config = dict(
    num_key_value_heads=3,
    vocab_size=1024,
    tie_word_embeddings=True,
    extras=['capped logits'],
    init='uniform',
    init_std_qkv=0.044,
    init_std_o=0.0,
    init_std_up=0.044,
    learning_rate=0.0017,
    lr_head=0.0175,
    decay_fraction=1.0,
    final_lr_fraction=0.1,
    max_seq_len=512,
    doc_mask=False,
    max_steps=10386,
)
Each number is 128 + 24 x the weight over its row's rms, rounded and kept within 0 to 255. Layers, rows and columns count from 0. The size above them is the row's rms in percent of the matrix's.

# layer 7 MLP up, 384x96, rms 0.0774, rows 150-185, columns 0-95
size [ 77  71  60 108  95 131  57 118  73  85  85  61  95 108  51  83  96  75  93 117  96  57  74 101  95  72 116  91  97 109  70 115  90  80 146  65]
[[117 170 149 131 155 135 120 141 140 101 150 124 161 146 147 179 114 114 137 128  92 130 117  85  89 153 171 132 156 112 141 130  83 148 149 151 110 121  89 149 116 139 158 196  86 150 134 127 128 110 144 134 102 166  95 120 126  74 118 110 102 140 128 133 124 120 153 123 140 107 117 142 111  97 115 115  97 108 118  89 122 126 131 139 141 186 112 130 151  90 140 137 120 111 130  76]
 [ 91 131 105 129 131 148 139 114 139 115 132 126 137 138 146 137 148  77 151 114 140 127 142 168 157 147 135 111  84 137 115 166 119 160 163  93 108  98 163 160 165 157 118 111 111 154 105 114 122 122 133 161 165 140 179 160 134 134 131 123 125 121 103  79 163 151 168 127 121 175  84 119 142 101 124 115  94 112 107 119 155 146 144  92 145 145 135 175 131 127 117 162 102  85 113 119]
 [ 97 129 121 151 132 139 133 125 140 124 148 139 148 102 135 138 126 131 116 110 105  77 175  83 144 138  80 115  97 158 138 173 119 161 136 118 124 104 136 117 145 125 113 159 178 109 144 136 121 119 147 125 120 187  90 185 122 140 129  98  72 133 129 133 138 179 141 169 145 141 109 104 150 121 103 110 117 111 132 113 147 104 133 113 135 155 130 136 169 156  77 123 157  96 129 147]
 [122 148 120 137 134 183 127 120 144 179  93 151 146 110 136 117 153 137 144 114 172  64 151 110 129 153 123 142 134  65 130 113 156 172 106  82 113 125 100 114 132 154 115 106 132 163 127 188 125 141 143 137 111 102 130 126 134  92 119 130 126 123 161 154 156 170 140  79 100 103 144 155 101 116 100 125 115 124 123 121 102 143 130 127 155 130  88 136 100 129 131  91 107 122 113 140]
 [120 170 130 170 173 102 133  99 153 144 144  87 142 141 147 153 105 154 128 135 107  97 135 109 192 143 122  98 133 122 152 151 136 123 148 124 120 114 163 110 136 101 150 150 118 148 114 121 112 112 142 127  92 184 104 155 105 102 127 103 118 161 119 130 141 134 135  96  67 138 145 100 126 127 138 144 106 104 123 150 152 139 147 106 105 176 113 136  88 127 124 127  67  96 129 157]
 [ 82 174 123 149 155 127  88 134 149 118 130 147 179 117 112 138 128 130 135 180 149  87 180  93 139 149 146 131 137 149 138 152  78 128 163 107 119 114 153 117 142 118 113 121 141 151 132 151 131 114 160 119 164 155 135 143 152 126 102 129 127 139 126 133 159 138 171 128  90 130 120 104 134 150  98 134 130 104  80 127 153 117 119 111 116 143  97 175 125 110  79 159 105  86 123  90]
 [114 142 111 176 135 150 116 179 163 111 111 146 154 119 130 146 133 167 144 126 117 151 152 119 135 116 138 118 120  97 112 141 115 150 129 121 149  76 129 105 160 116  92 135 128 112 120 113 128 132 149 178 102 126 114 157 126 142 129 108 117 162 133  97 158 175 180 131 128  69 187  83 124  81 127 136 150 110 102 124 164 129 108 106  94 121 156 168 134 130 117 150 113 130 107 146]
 [106 161 117 152  99 126 125 165 160 140 144 155 128 146 111 131 141 133 112 145 125 113 144 127 147 172 148 126 127 145 126 159 108  93 158 159 122 136 160 133 147 103 119 155 128 156 134 137 100  86 136 161  85 164 120 120 164 158 105 113 110 119 133 152 162 120 159  96 114 112 111 140 134 135  82 138 174  87  72 111 137 137 131 134 125 134 130 157 133  77  47 138 118 110 113 122]
 [116 143 159 114 104  85 124 102 147 107 157 123 132 136 113 122  84 119 140 180 109 118 124 122 114 108 103 148 118 140 129 126  67 127 168 120 118 139 143 164 143  83 143 154  62 132 167 120 129 167 101 101 111 132 148 131 135 100 104 134 120 112 100 139 146 130 153 142 121 124 100 134 156  97 100 106 118 104 106 117 164 154 113  98 101 180 126 166 116 133 108 154 118 119 183 138]
 [139 130 106 111 153 111 142 209 151 123  99 121 156 125  93 149 144 145 109 136 152  87 183  89 133 110 161 163 139 134 117 142 122 125  94 127 102 128  99  84 150 164 110 116 155 109 119 162 109  79 153 141 161 145 111 131 125 166 141  98 131 105 104 129 149 162 143 121 107 109 127 127 114 141  83 169 157 131 115 115 138 163 144 105 144 127 104 131 139  99 105 132 140  95 126 132]
 [102 150 144 166 135 175 108 133 127  82 121 102 125 154 144 128 150 104 127 150 152 127 125 125 128 104 141  90 143  78 116 149  86 106 137 139 162 124 147 159 170 103 142 193 148 146  97 147 110  96 131 154 146 101 152 132 122 129 116 115 136 159 128  86 146 118 145 101 118 127  95 139 126  89 134 144 152  88 129 123 179 162 136 120 158 136  94 120 156 171 118 130 133 126 140  82]
 [ 84 164 151 160 177 167 130  76 151 125 155 115 146 144 127 124 146 106 137 148 129  79 182 114 144 138 131 106 133 122 132 160 131 131 135 121  66 114 121  70 102 141 109 141 122 154 117 151  98 104 127 169  87 160 132 106 107 127 102 132 114 140 160 162 137 125 139 131 124 163 111 121 137 103 141 129 128 121 116 115 134 172 126 135 145 156  97 129 130 114 119 134  96  91 127  74]
 [145 142 131 174 154 123 126 165 138 118 109  99 150  99  97 158 145  87 123 143 110  93 108 127 126 176 119 139 143 170 105 135 150 166 148 103 105 115 106 161  71 159 138 115 122 154 122 154 146  97 164 127  86 143 140 138  91 147 135 132 113 117  94 118 158 135 185 123 126 105 126 140 165  98 115  86 168 127 109 126 156 146  93 124 179 113 143 143 144 146 126 124 131 136 127 134]
 [100 152 143 127 118 145 127 109 184 106 138 156 159 123 118 113 111 128  87 179 130 128 130 151 169 127 154 135 151 144 152 172 114 154 132 150 133 140 139 133 126 139 126 142 134 129 122 139 130  81 125 177 159 140 139 131 172 146 102  95 119 135 106  99 166  95 162  85 115 159 100 106 122 121 121 144 106  84  73 145 163 143 139 100  88 142 122 137 145 137  84 166 131 107 118 113]
 [ 97 139 145 154 109 151 130  97 142 149 124 143 169 144 142 145 110  74 153 171 165 149 106 138 158 123 149 150 168 115 108 154 107 132 162 124 136 132 111 129 130 152 111 151  95 117  96 153 156 134  95 143 104 141 192 104 130  91  82 137 121 155 133  93 135 128 151 120 142 137 157 119 127 119 121 134 124  88  79 126 157 105 147  85 105 134 102 149 129 124 109 115 118 113 183 104]
 [114 165 157 123 166 130 160 133 125  81 115 137 126 142 139 129 134 138  96 157 143 120 170  94 177  79 146 160 136 126 172 162 153 162 109 112  98 116 100 195 130  92 150 140 141 138 133  92 136  94 130 137  86 143 132 139 125 152 108 102 127 114 126 111 135 146 146 122 130 131 131 174 137 121 127 115 117 138 140 149 165  98  99 109 152 128 123 113 169 118  67 139 119  92 121 122]
 [ 76 171 143 146 156 136 100 131 146 118 137 117 145 130 157 172 114 170 106 122 131 119 162 110 139 119 169 137 141 136 141 151 123 141 169 107 139 126 151 135 148 124 129 131 129 147 111 159 128 110 157 149  92 111 122 115 151 136 102 118 115 164 148 134 140 119 160 128  93 110 111 111 124 150 101 123 140 123  85 129 158 163 134 114 129 137 114 174 128 102  15 137 113 101 108 137]
 [103 142 152 133 153 153 165 177 131 130 142  88 137 127 141  93 176 149  93 183 120 138 135 146 152 126 161 116 124  99 110 132  94 125 115 147 118 150  78 128 150 155 144 149 133 156 142 163 104 103 147 144 173 100 112 128 119 131 138 160 108 137 117 103 138 123 107 150  84 134 161 134 101 136  91 154 133 133 129 100 113 143 132 108 160 119 102 120 131 161  61 131  96  98 108 106]
 [111 142 160 177 156 136 116 142 131 124 142 144 156 109 131 138 121 117 126  98 170 146 139  83 141 141 116 159 141 141 125 128  95 100 158 141 138 153 126 124 150 169  85 130 109 133 136 112  98 124 169 117 118 113 138 107 156 126  71 134 140 173 158 105 140 114 155 105 105 103 179 170 138 112  85 139 119  97 115 156 130 170 163 123 132 139 124 167 112 120  74 132 143  95 108 107]
 [100 175 109 172 146 143 151 150 156 141  93 141 113 113  91 115 116 163  84 115 146  71 159 100 152 107 120 160 159 122 103 163 137 165 120 125  99 121 157 123 155  95  94 136 125 154 146 122 120 125 164 175 128 133 145 122 140 121 124 131 135 120 150 136 166 111 147 110  90 155 148 129  83  98  78 134 113 121 129 126 133 146 171  96 157 151 125 138 122 124  84 129 133 108 123 115]
 [124 137 114 139 115 111 125 162 180 174 119 140 177 145 120 164 122 139 141 138  81 143 144 132 141 115 118 116 124 110 115  94 124 123 114 165 140  89 147  62 167 101 104 123 161 135 109 168 169 104 129 144 121 159 109 127 176 118 124 105 129 132 143 148 187 101 165 130 111 151  98 107 133 139 126 140 146 104 138 141 146 102 125 118 140 133  96 149  74 127 104 149 130 109  99 114]
 [152 134 134 100  79 125 159 119 142 126 111 133 167 167 134 135 117  85 102 126 149 134 121  91 128 122 108 126 137 143 123 168 154 117  94 104 143 129 164 119 146 111 110 153 164 162  98 136 115 138 137 119 122 139 113 160 130 166 101 161 141 188  94 133 110 171 135 158  86  98  71 136  81 115 133 139 146 128 111 125 146 137 140 122 153 122 145 157 100 144  81 146 105 105  88 126]
 [132 149 128 123 132 147 116 109 152 152 122 138 146 122  86 143 111 131 144 121 160  84 124 161 134 141 111 161 133 145 163 132 119  94 178 118 160 127 169 111 109 156 146  93 152 115  96 120 133 140 123 125 144 111 145 109 155 104  99 172 112 189  82 130 142 124 117 103 157 131 135  87 103 135 114 138 112  74 101 123 154  87 109 121 151 109  94 149  67 116 100 109 143 142 113 141]
 [113 121 133 137 117 131 111 121 198 130 128 112 161 134 151 136 101 104  84 138 102 114 124  98 133 117 140 131 142 128  67 128  69 116 151 172  94  83 138 122 187 109 109 150 118 128 118 139 135 111 134 166  86 137 158 146 160 144 123 122 148 187 128 143 145 115 133  92 122 124  91 131 139 116 127 162 107  92 119 145 146  90 162 133 154 144 112 152 131 115 116 132  92 136 122 144]
 [ 98 156 184 119  82 133 142 128 173 111 164 127 121 123 167 187 128 130 122 173 136  98 143 113 167 129 145 100 133 106 136 144 131 176 129 108 114 139 147 125 120 126 128 138 116 111 120 140 166 113 137  94 119 145 133 131 121 134  88 115  91  92 173 135 142 133 174 118 107  92 121 124  77 127 108 147 116 131  91 128 127 147 147 154 149 125 133 172 127 144  62 135 112 114 127 118]
 [120 136 171 107 142 115 150 142 129  95 117 102 158 165  97 109 153  94 102 133 135 143 148  99 154 126 108 127 109 109 104 149  98 128 128 153 160 157 102 113 123 127 105 158 124 137 133 101 133 127 177 126 131 189  97 118 137  91 109 109 104 166 135 104 172 126 158 122  76 119 167 157 147 121  86 130 143 121  93 136 154 134 139  90 103 137 140 146 141 100  82 130  86 150 140 140]
 [125 139 154 157 139 156  82 181 133 118 136  93 118 139 120 120 143  75 108 131 126 106 166 138 121 122 130 115 117 157 101 131 150 160 120 112 155 149 150 166 159 100 106 156 103 108 114 110 115 109 103 105 177 162 109 154 111 171 118 175 133 135 133 124 140 126 146 122 121 157  97 146 120 133 126  80 137 153 133 107 129 106 145 114 106 168  90 145 149 149 111  69 119 130 157  86]
 [140 116 168 180 140 110 122 136 143 117 130 182 143 126 134 122 130 160 145 122 123 110 126 114 150 138 139 189 104 173 192 120 128 108 108 155  83 118 173 140 147 102 126 124 108 183 107  91 100 118 126 111 101 143 119 157 151 149 109 138 153 128 149 148 137 142 118  82 138 113 100 136  94 126 152 112 120 102 127 152 147  98 150 100 150 153 138 151 120 135  74 132 121 127 149 107]
 [115 129 141 148 138 120 123 164 172 133 149 121 150 161 143 110 174 109 127 121 130 156 151 144  70 111 136 129  99 123 142  88 117 105  92 139 117 161  87 123  93 150 150 123 108 125 184 154 172 135 110  98 156 136 112 123 132 132  76 177 117 129 160 132 126 164 117 111 162 126  97 156 151 138 152  98  94 139 116 124 136 110 114 149 119 113 137 100 140 114 131 129 160 117  68 103]
 [149 141 151 114 166  89 117 116 139 126 136 144 129 153 112 141 143 121 104 145 122 128 101  79  86 167 140 173 149 140  97 104 164  91 137 156 135 120 111 110 112 107 154 181 119 161 120 111 163 121 128 142 100 147 118 116 141 163 116 123 144  99 122 140 134  92 108 126 141  81 133 145 103 115 163 141 155 115 124  57 110 131  88 137 160 143 133 111 134 155 113 126 111 112 163  78]
 [117 162 130 117 161 124  92 104 177 100 123  81 125 143 102  94 132  95 120 118 137 164 149 135 145 164 105 152 119 147 150 111 125 134  90 123 120 139 143  88 129 108 112 141 141 154 143 127 138 125 143 112  70 153 109 107 108 134 150 181 143 168 148 179 133 148  91 138 105 132 135 133  97 110 119  97 152  91 122 142 160 101 100 111 120 145  82 133 137 114  96  98 128 171 120 102]
 [118 116 113 144 111 149 120 161 129 140 110 158 145 129  91 122 154  86 134 128 144 144 141 112 114 106 131 113 108 139 144 129 142 104 193 152 114 104 145 114 155 109 125 172 106 115 146 119 120 144 123 116 148 140 142 148 169 122 118 127 127 134 114 158 162 121 182  57  99  92  99 107 165 126 139 107 140 103  83 125 169  79 100 125  66 131 166 145 148 139 125 125 105 120 131 130]
 [109 148 149 116 154 146 141 121 119  88  96 179 144 164 120 140 146 146  83 117 127 129 123 110 123 138 144 160 155 111 114 125 145 115 172 103  94 140 106 120 137 119 152 144  78 106 145 129  84 143 172 124 112 132 126 165 148 144 132 103 144 129 143 123 136 152 102  99 103  67 162 142 109 136 117 119 172 158 124 156 106 122 135 123 129 160 132 115  97  98  70 153 165 126 153  88]
 [122 166 118 148 147 167 151 157 153 139 132 122 123 127 136  93  92 139 116 112 151 131 137 100 112 158 138 121 143 143 177 110 111 134 148 148 127  99 149 145 130 141  90 127 157 133 114 119 154  75 148 155  83 153 135 114  74 113 114 137 107  84 149 134 131 167 149  82 143  78 115 148 112 149 120 144 157 114  83 118 163 171 129 138 109 125 139 121 129 123 138 152  68 126  96 114]
 [ 94 142 141 163 134 144 141  96 193 108  92 157 156 126 118 118 116 169 109 174 155 112 143 128 131 150 145 154 160 114 185 128 104 164 133 134 120 136 136 116 128 137  84 124 167 125 131 107 141 135 136 135 133 113 117 145 171 155  96 117 135 175 153  92 139  95 160 117 109 157 154  90  85  99  82 140 125 101 123 137 139 134 132 125 115 150 133 139 108 123  79 142 116 111 151 123]
 [130 143 176  97 120 114 124 141 142 103 133 111 116 123 121 115 160 123  91 136 125 143 154 140 104 173 132 161 100 139  97 132 141 126 127 137 185 101 129  95 114 111 120 125 128 168 130 161 128 150 111 163 102 104 165 104 124 132 122 167 152 130  78 105 124 137 151 160 113 103 147 102 120 141 116 112 139 133  93 114 150 180  73  74 147 127 155 147 108 154 100 154 101 101  98 106]]
# layer 7 MLP down (transposed), 384x96, rms 0.0445, rows 150-185, columns 0-95
size [ 87  75  79 121  85  86  69  93  84  75  88  80 100  64  79  80  86  81  78  93  80  75  83  84  75  72 104 100 119 113  83  99 105  87 114  77]
[[130 106  90 160 116 169 148 129 100 162  96 146  90 125 107 106 137 170 117 110 152 147 101 160 100 100  90 131 131 139  83 170 163 150 117 126 121 172 165 105 134  96 132 145 152  97 138 130 127 159 116 121 152  83 151 151 138 166 133 125 132 108 143 131 138 126 120 115 129 146 134 139 110 135 107 133 163 151 134 100 145 126 138 125 147  98 156 123  93 135  61 111 129 118  91 180]
 [128 118 137 159 134 166 124 122 156 136 143 114 148 138  85 128 139 123 124 136 124 132 148 128 117 148 133 136 130 136 116 146 140 118 105 136 125  95 184 106 172 120 135 151 139 111 106 136 108 141  91 119 117 123 140 133 113 120 121 164 100 110 108 126 172 116 155 139 115 118  96 130 159 146 117 106 108 133 117 159 124 137 139  87 124 176 108 119 145 148  18 103 173 119  62 149]
 [111 149 116 135 137 122 130 127 185 124 166 154 170 118 141 136 126 134 117 132 127 138 123 134 191 149 107 105 137  94 160 166 114 144 154 124 114 133 115 135 133 121 117 123 123 171 142 105 120 133 125 104 116 174 119 126 123 152 101 137 133 127 124 149 152 139 146  82 105 116 118 126 136 116 107 131 126 108 137 133 120 133 141 130 159 140 119 136  84 130   2 148  99  86 156 120]
 [122 132 151 111 127 123  92 113 159  95 117 126  90 115 111 170 132  88 131 164 104 180 111 143 145 125 150 170 121 145 125 149  95 104  88 129 139 153 139 129 137 104 119 166 100 111 107 119 131 118 136 128 130 125 109 143 121 160 129 183 137 114 146 120 101 132 157 145 132 175 122  54 121 153 129 125 111 141 146 106 135 114  91 153 102 104 123 102 174 110  88 158 176 110 141 139]
 [ 81 100 109 158 126 178 130 128 149 112 126 151 105 108 136 109 152 120 117  83 126 158 132 117 144 154 147 112 145 106 121 121 157 156 123 131 127 142 125 139 100 139 117 139 158 148 144 167 151 164 159 145 135 134 127 170 140 103  94 134 142 126 100 120 151  60 144 115 114 133 124 109  43 118 130 115 130 109 141  99 152 182 126 117 143 134 154 116 116 127  81 129 132  86 106 165]
 [123 173 117 139 118 127 121 145 159 122 109 123 123 136 193 128 179 141 116 148 152 114 126 109 115 150 123  89 103 132 125 125 126 119 153 153 116 135  96 151 115 163 116 135 104 155 167 104 129 151 136 119 109 120  83  97 118 108  81  88  63 107 110 134 106 197 174  96 159 126 125 135 108  91 126 176 142 129 158 101 140 118 153 130 126 144 115 130 141 139 137 120 123 138 123 101]
 [123 175 159 141 164 115 115 112 204 108 150 173 155 136  96 140 105 112 109 154 106 124 130 137 167 160 119 121 165 122 142 116 102 146 127 140 115 137 107 116 102 137 121 160 124 135 104 128 136 118  94 126 130 120 133 108 119 137 108 152 110 171 119 108 129 115 134  96 125 134 115 155 145 106 104 141 121 141 138 133 148 100 148 139 136 140  91 147 120 131  14 157 134 115 136 102]
 [104 180 124 138 132 183  96 127 135 125 131 148 142 116 167 149 143 173  89 122 113  93 112 100  88 117 169 136 109 108 171 147 128 121 142 127 136 153 129 105  97 148 108 120 116 123 128 160 155 106 138 141 119 132 125  98  91 138 122 129  74 104 170 115 101 173 139  87 180 117 113 157 102 122 115 146 136 143 128 122 122 103 113 152 128 132 153 102 128 133 121  83 154 116 172 101]
 [119 147  65 161 165 142 157 153 155 122 134 165 124 129 145 123 146 159 112  83 112 116 142 118  99 138 113 138 157 124  91 138 137 146 139 108 135 135  92 143 143 110 109 141 129 144 140 160 132 149 145 122 147 123 142 148 119 136 134 122 148 142 106 123 134 112 159 131 118 109 138 103  85  99 180 135 115 112  78 148 146 117 127 157 114 117 102 130 155 155  22  86 137 117 121 134]
 [ 80 198 135 119 172 132 125 115 142 140 110 144 173 123 117 131 117  91 121 159 129 152  97 152 175 136 156 117 138 131 118 126  68 168 124 121 119 145 106  89 108 127 149 139 113 111 132 103 113 159 154 133 113 109 134 115 112 140 114 170 122  81 142 139 117 131  98 105 161 140 141 177 122 155 137  75 106 108 134  89 151 126 135 124 141 142 109 142 102 136  89 156 122 104 149 150]
 [139 122 117 103 120 146  97  98 115 130 164 114 122 118 147  99 163 141 137 145 160 149 205 143 133 108 109 146 113 144 126 111 141 152 103 141 107 114 107 139 160 144  99  88 155 123 139 137 152  93 123 156 113 151  83 110 134 139 113 117 138 108 138 113 130 157 171 154 150 118  92  92 130 141 123 103 133 158 144 113 150 121  95 140 106 157 133 109 126 118  27 118 101 129 133 137]
 [134 161  92 132 116 161 130 133 204 106 132 109 137 140 113 168 132 144 128 113 137 126 141 122 154 115 114 140 124 110 154 169 124 147 136 133 141 117 122 151 109 130 123 130 123 113 149 155 128 147 127 133 139 126 106 125 140 149  95 128 144 161 137 136 136 153 148 122 105 109 158 131  97  95 143 101 101 139 132  93 124 107 148 126 144 151 142 123 139 118   0 103 110  79 119 117]
 [119 165 143  80 134 120 104 110 139 163 116 141 141 123 129 115 115 142 131 134 168 168 104 149  82  83 139 135 140 108 163 126 100  96 152 126 125 154 144 103 176  90 142 115 160 142 129 119 155 158 109 132 138 101 132 118 126 151 130 175 161 127 146  87 123 145  74 128 131 111 161  96  84 137 144 130  92 127 137 124 102 133 164 177 145 100 132 112 132 116  91 135  81 115 112 130]
 [ 89 148 102 114 129 111 120 124 151 128 124 188 133 120 107 168 143 146 157 108 148 112 146 109 132 156 177 166 144 121 134 147 108  84 155 157 124 111 118 122  86 109 120 140 134 123 145 110 123 122 130 166  76 130 159 119 104 148 117 104 119 136 113 147  91 149 140 111 174  91 134 133 116 143 157  82 148 147 177 137  89 100 120  85 159 125 122  94  91 145 115 158 117 106 124 141]
 [126 160 129 133 132 135 112 125 167 123 143 141 124 141 130 148 111 149 128 133 116 124 155 106 123 159 100 112 153 144 149 147 132 121 119 131 105 127 142 106 121 115 131 127 131 140 128 132 106 103 144 128 135 137 104 143 140 138  88 136 126 128 125 153 129 124 138 116 111 124 113 128 138 122 124 124 131 130 128 123 132 138 119 139 140 167 119 146 139 146   0 129 159 116 102 114]
 [122 168 135 162 152 175 129 172 154 103 113 149 148 135 131 134 105  84  87 124 138 126 143 119 157 138  83 114 132 109  92 100 114 142 112 120 158 114  80 141 127  96 123 125 140 154 127  85 123 117 172 111  95 136  99 123 151 100 136 124 112 131 109 143 153 114 104 125 119 153 155 156 140 140 171 114 155 114 144 120  99 146 170 131 116 125 152 147 144 103  50 108 143 120 166 134]
 [ 80 179  85 126 144 178 113 149 176 124 134 142 138 124 179 146 117 153 142 122 163 116 140  81 113 105 156 123 141 148 125 153 130 116 136 134 140 135 103 131 126 126 104 161 104 136 144 172 158 111 141 123 125 140 121 113 143 122  80 162  68 112 142 109 108 165 167  90 162 117 110 158 101 108  97 130 141 126 137 112 144 122 105 148 115 134 112 128 116 132 129  78 123 104 123  88]
 [128 168 147 146 162 169 120 151 155 140 133 132 159 115 133 124 111 131 117 140 135 146 142 128 163 126 171 106 153  86  96 137 122 105 121 156 122 138 100 115 137  99 115  97 118 140 136 129 132 132 157 120 133 142 115 115 125 102 114 192 118 136 116 138 117  97 120 138 126 155 142 153 110 150 125 170 120 128 131 122  98  97 137 137 141 120  85 131 140 125   0 119 122 140 103 150]
 [ 77 186 134 133 183 125 111 128 142 128 110 131 134 139 115 173 126 137 122 139  95 120 159  98 144 176 122 132 125 120  97 132 141 139 125 118 127  86 119 131 121 139 117 163  92 154 119 111 140  68 142 118 112 187 105 129 102 127 109 117  96 132  95 109 117 189 153 135 174 103 146 151 145  99 119 154 105 154 142 126 143 125 102  73 138 115 117 133 109 138 106 105 146 139 103 125]
 [108 136 163 129 181 104 118 121  91 131 146 118 163 149 101 153 122 106  98 134 156 129 113 139 191 104 138 138 118 104 150 155 102 130 134  96 107 130 126 146 123 109 146 168 124 161 104 136 118 172 161 118 118 108 131 127  72 139 125  94 112  99 125 108 105 159  95 104 104 128 133 143 147 103 146 163  99 145 126  84 150 113 136 104 155 114 122 135 132 118 135 161 110 112 199 160]
 [ 58 196 120 120 102 172 102 102 148 101 115 131 114 142 137 113 105 127 140 124 126 129 117 148 142 160 140 129 125 178 137 124 119 134 116  99 123 157 123 119  87 168 124 133 127 115 125 127 136 126 120  82 116 165 166 102 132 154 162 137 132 175  94 154 106 148 138 136 142  75 111 150 149 154 111 154 132 167 121  93 131 104 114 134 156 126 111 125 129 125  81 105 148 100 169 118]
 [115 141 145 127 130 146 136  98 137 173 157 136 148 115 152  95 116 142 104 119 159 135 120 125 173 125 132 102  99 161 100 149 118 137 167 131 115 113 114 130 137 117 110 112 117 103 124 119 128 147 150 149 115 143 130  80  92 132 135 124 127 124 146 144 129 166 127 108 126 110 126 160 101 118 123 153 136 111 126 151 149 156 111 138 108 134 125 168 104 152   0 121 147 102 162 103]
 [123 163 130 135 161 122 128 149 193 148 137 102 126 122 125  87 127 186 111 128 132 145 118 145  81 125  86  99 144 109 128 123 156 141 138 148 104 141 128 100 170  81  99 140 115 135 116 125 126 108 121 134  82 131 125 166 128 167 111 142 153  76 134 126 146 137 135 112 104 137 128 131 167 130 115 104 143 138 122 136  97 135 133 160 116 100 124 113 134 155  48 128 113 183 138 126]
 [ 98 182 116 162 134 103 105  97 151  89 104 153 128 135 128 135  97 127 143 103 135 109 150  95 126 149 162 131  92 180  82 137 134 110 153 122 140 121 111 143 147 160 145 146 103 142 124 138 156 128 106  99 129 155 168 116 107 163 148 107 139 141 139 155 136 151 172 115 135  71 116 118 119 132 139 170  99 138 132 123 153 132 124 137 112 131  70 113 154 147  70 109 155 132 133  97]
 [113 169 130 111 160 131 160 171 152 149 103 141 100 102 154 130 119 141 121  96 120 113 143 113 148 124 105 148 157 109 112 109 154 126 129 156 113 112 110 118 101 139 115  92 137 117 155 139 167  90 129 114 171 114 128 172 141 124 111 102  98 116  89 169 108 163 169 167 125  87 156 171 134 137 156 112 128 139 117 166  97 105 107 122 132 132 101 129 109 126  77 101 137 171  93 122]
 [ 54 138 148 104 147 157 101 143 162 128 142 150 134 116 147 149 134 133 136 138 149 102 117 122 123 144 158 118 133 102 150 114 119 162 124 108 103 117 134 137 140 152 111  93 141 141 127 133 129  96 180 130 112 143 138 120  93  98  94  97 134 123 134 137 146 169 130 117 178  96 143 152 100  73  96 115 153 160 120 126 146 128 136 131 170 125 131 127 125 125  29 136 150 118 138 121]
 [108 118 121 131  96 143 147  82 146 130 161 120 137 103 160 130 159 127 149 131 140 108 146 126 144 118 128 118  91 108 120 133 118 100  82 104 150  83 130 126 164 131 144  86 141 139 133 147 107  72 112 180 119 127 151  76 116  81 118  90 121 127 153 111 146 154 132 142 120 103 149  99 135 135 138 125 141 119 159 140 139 166 122 148 152 126 156 133 140 117  88 179  98 132 145 194]
 [109 120 119 227 154 129 108 162 101 144 119 159 120 111 136 118 131 144 115 148 167 119 150 109 101 123 136 132 107 137 132 110 122 128 119 122 138 159 135 144 143 166 127  91  92 157 112 113  98 165 161 134 134 104 114 113 117  85 186 145 101 103 102 131 148 142 144 114 131 119 146 109 101 136 137 134 153 152 128 121 142  94  98 177 113 136 118 161 119 112  83 117 112 112 117 180]
 [143 139 134 134  90 135 136 134 106 164 102 173 107  93  91 112 121 135 109 117 128 132 100 143  27 102  83 139  81 167  94 132 123 136 107 149 121 140 162 141 146 159 116 100 145 123 123 164 118 113 116 148 163 143 151 168 172 147 135 128 167 139 150 116 128  92 156 107 140 155 135 129 123 114 130 125 167 128 171 149 140 137 136 144 109 133 142 126 151 112 157 109 127 126 125 127]
 [128  88 120 152 106 136 143 114  74 165 118  75 122 124 118  87 109 136 152 120 162 119  89 175 133 108  97 129 116 123 172 134 120 136 127 126 146 126 148 131 124 137 120 109 132  97 130 163 111 136 111 106 158  80 141 111 152 123 137 137 153 186 127 139 100 149 160  92  96 144 126 162 178 149 112 103 121 123 125 165 174 118 140 163  97 126 123 130 120 118  83 172 115 147 125 123]
 [140 156 104 193  92 140 135 162 150 181 173 141 158 106 167 139 123 135 115 167 120  76 120 128  53 110 107 135 113 154 149  98 142 140  98 128 136 131 111 165 148 149 128 115  88 162 130 116 100 104 135 175 147 147 147 157 117 117 111 119 162 141 138 108 136 128 134  82 108 115 144 129 126 108 145 106 138 127 148 150 126 126 125 160 118 123 140 119 131 123  77 126 112 113 143 110]
 [158 127 171 137 131 151 138  77 160 140 131 121 151 106 170 143 146 121 103 135 136 125  88 121 126 134 134 117 143 125 111 170  94 115 105 120 114 132 115 115 148 123 140  91 125 178 108 148 132  91 105 121  75 145 108 101 104 127 134 138 120 102 140 206 118 126 110 130 155 163 123 130  81  87 135 170 102 172 157  92 104 138 138 131 137 123 133 143 133 123 100 125 102 161 163 149]
 [133 159 149 152 166 153 111 161 124 138 113 150 154 147 161 147 112 119 117 138 133 108 156  93 154 141 144 136 116 117 147 117 140 112  99  76 106 133 119 142 126 143 117 118 114 106 150 124 108 170 156 113  96 121 121 123 123 123 124 170 110 130 154 129 135 128 118 115 121 135 109 196 158 105 134  84 138 110 110 125 167 137  80 115 104 167 112 148 140 138  42 135 183 109 113 113]
 [138  98 106  98  92 132 103 126 122 149 141 154 163 122 122 119 131  94 167 126 130 115 142 152  87  81 132 144 159 121 115 146 127 102 103 121  85 148 123 124 159  98 122 131 114 126 132 117 152 161 103  92 150  98 168 148 195 119 117 155 147 147 147 134 174 120 142 118 135 160 149 107 136 143 107  88 109 149 133 120 107  84 138 111 146 126 145 133 116 154  58 121 163 152 149 154]
 [117 118 134 170 116  95 141 188  89 110 153 152 110 106 112 132 115 143 130 102 138 130 167 137 134 115 146 128 112 157 130 160 123 123 122 123 149 142 102 154  75 126  91 104  85  98 139 135 118  96 125 109 109 102 115  81  89  85 140 129 105 126 131 128 127 178  92 119 111 102 146 139 155 168 179 144 104 183 164 145 139 118 134 117 132 130 129 142 133 134 179 127 141 152 120 119]
 [117 151 125 119 138 185 157 136 128  98 118 113 126 143  84 114 102 124 136 139 133 127  98 128 129 123 135 123 131 123 145 142  93 142 205 143 142 151 110 128 139 124 121 119 110 121 125 102 125 171 130  67 160 130 145 100  97 127 126 149 125 115 117 112 137 198 157  91 132 125 134 158 157 133 136 139 136 128 112 121 116 145 134 149 171 126 115 132 128 103  25 138 137 119 110 142]]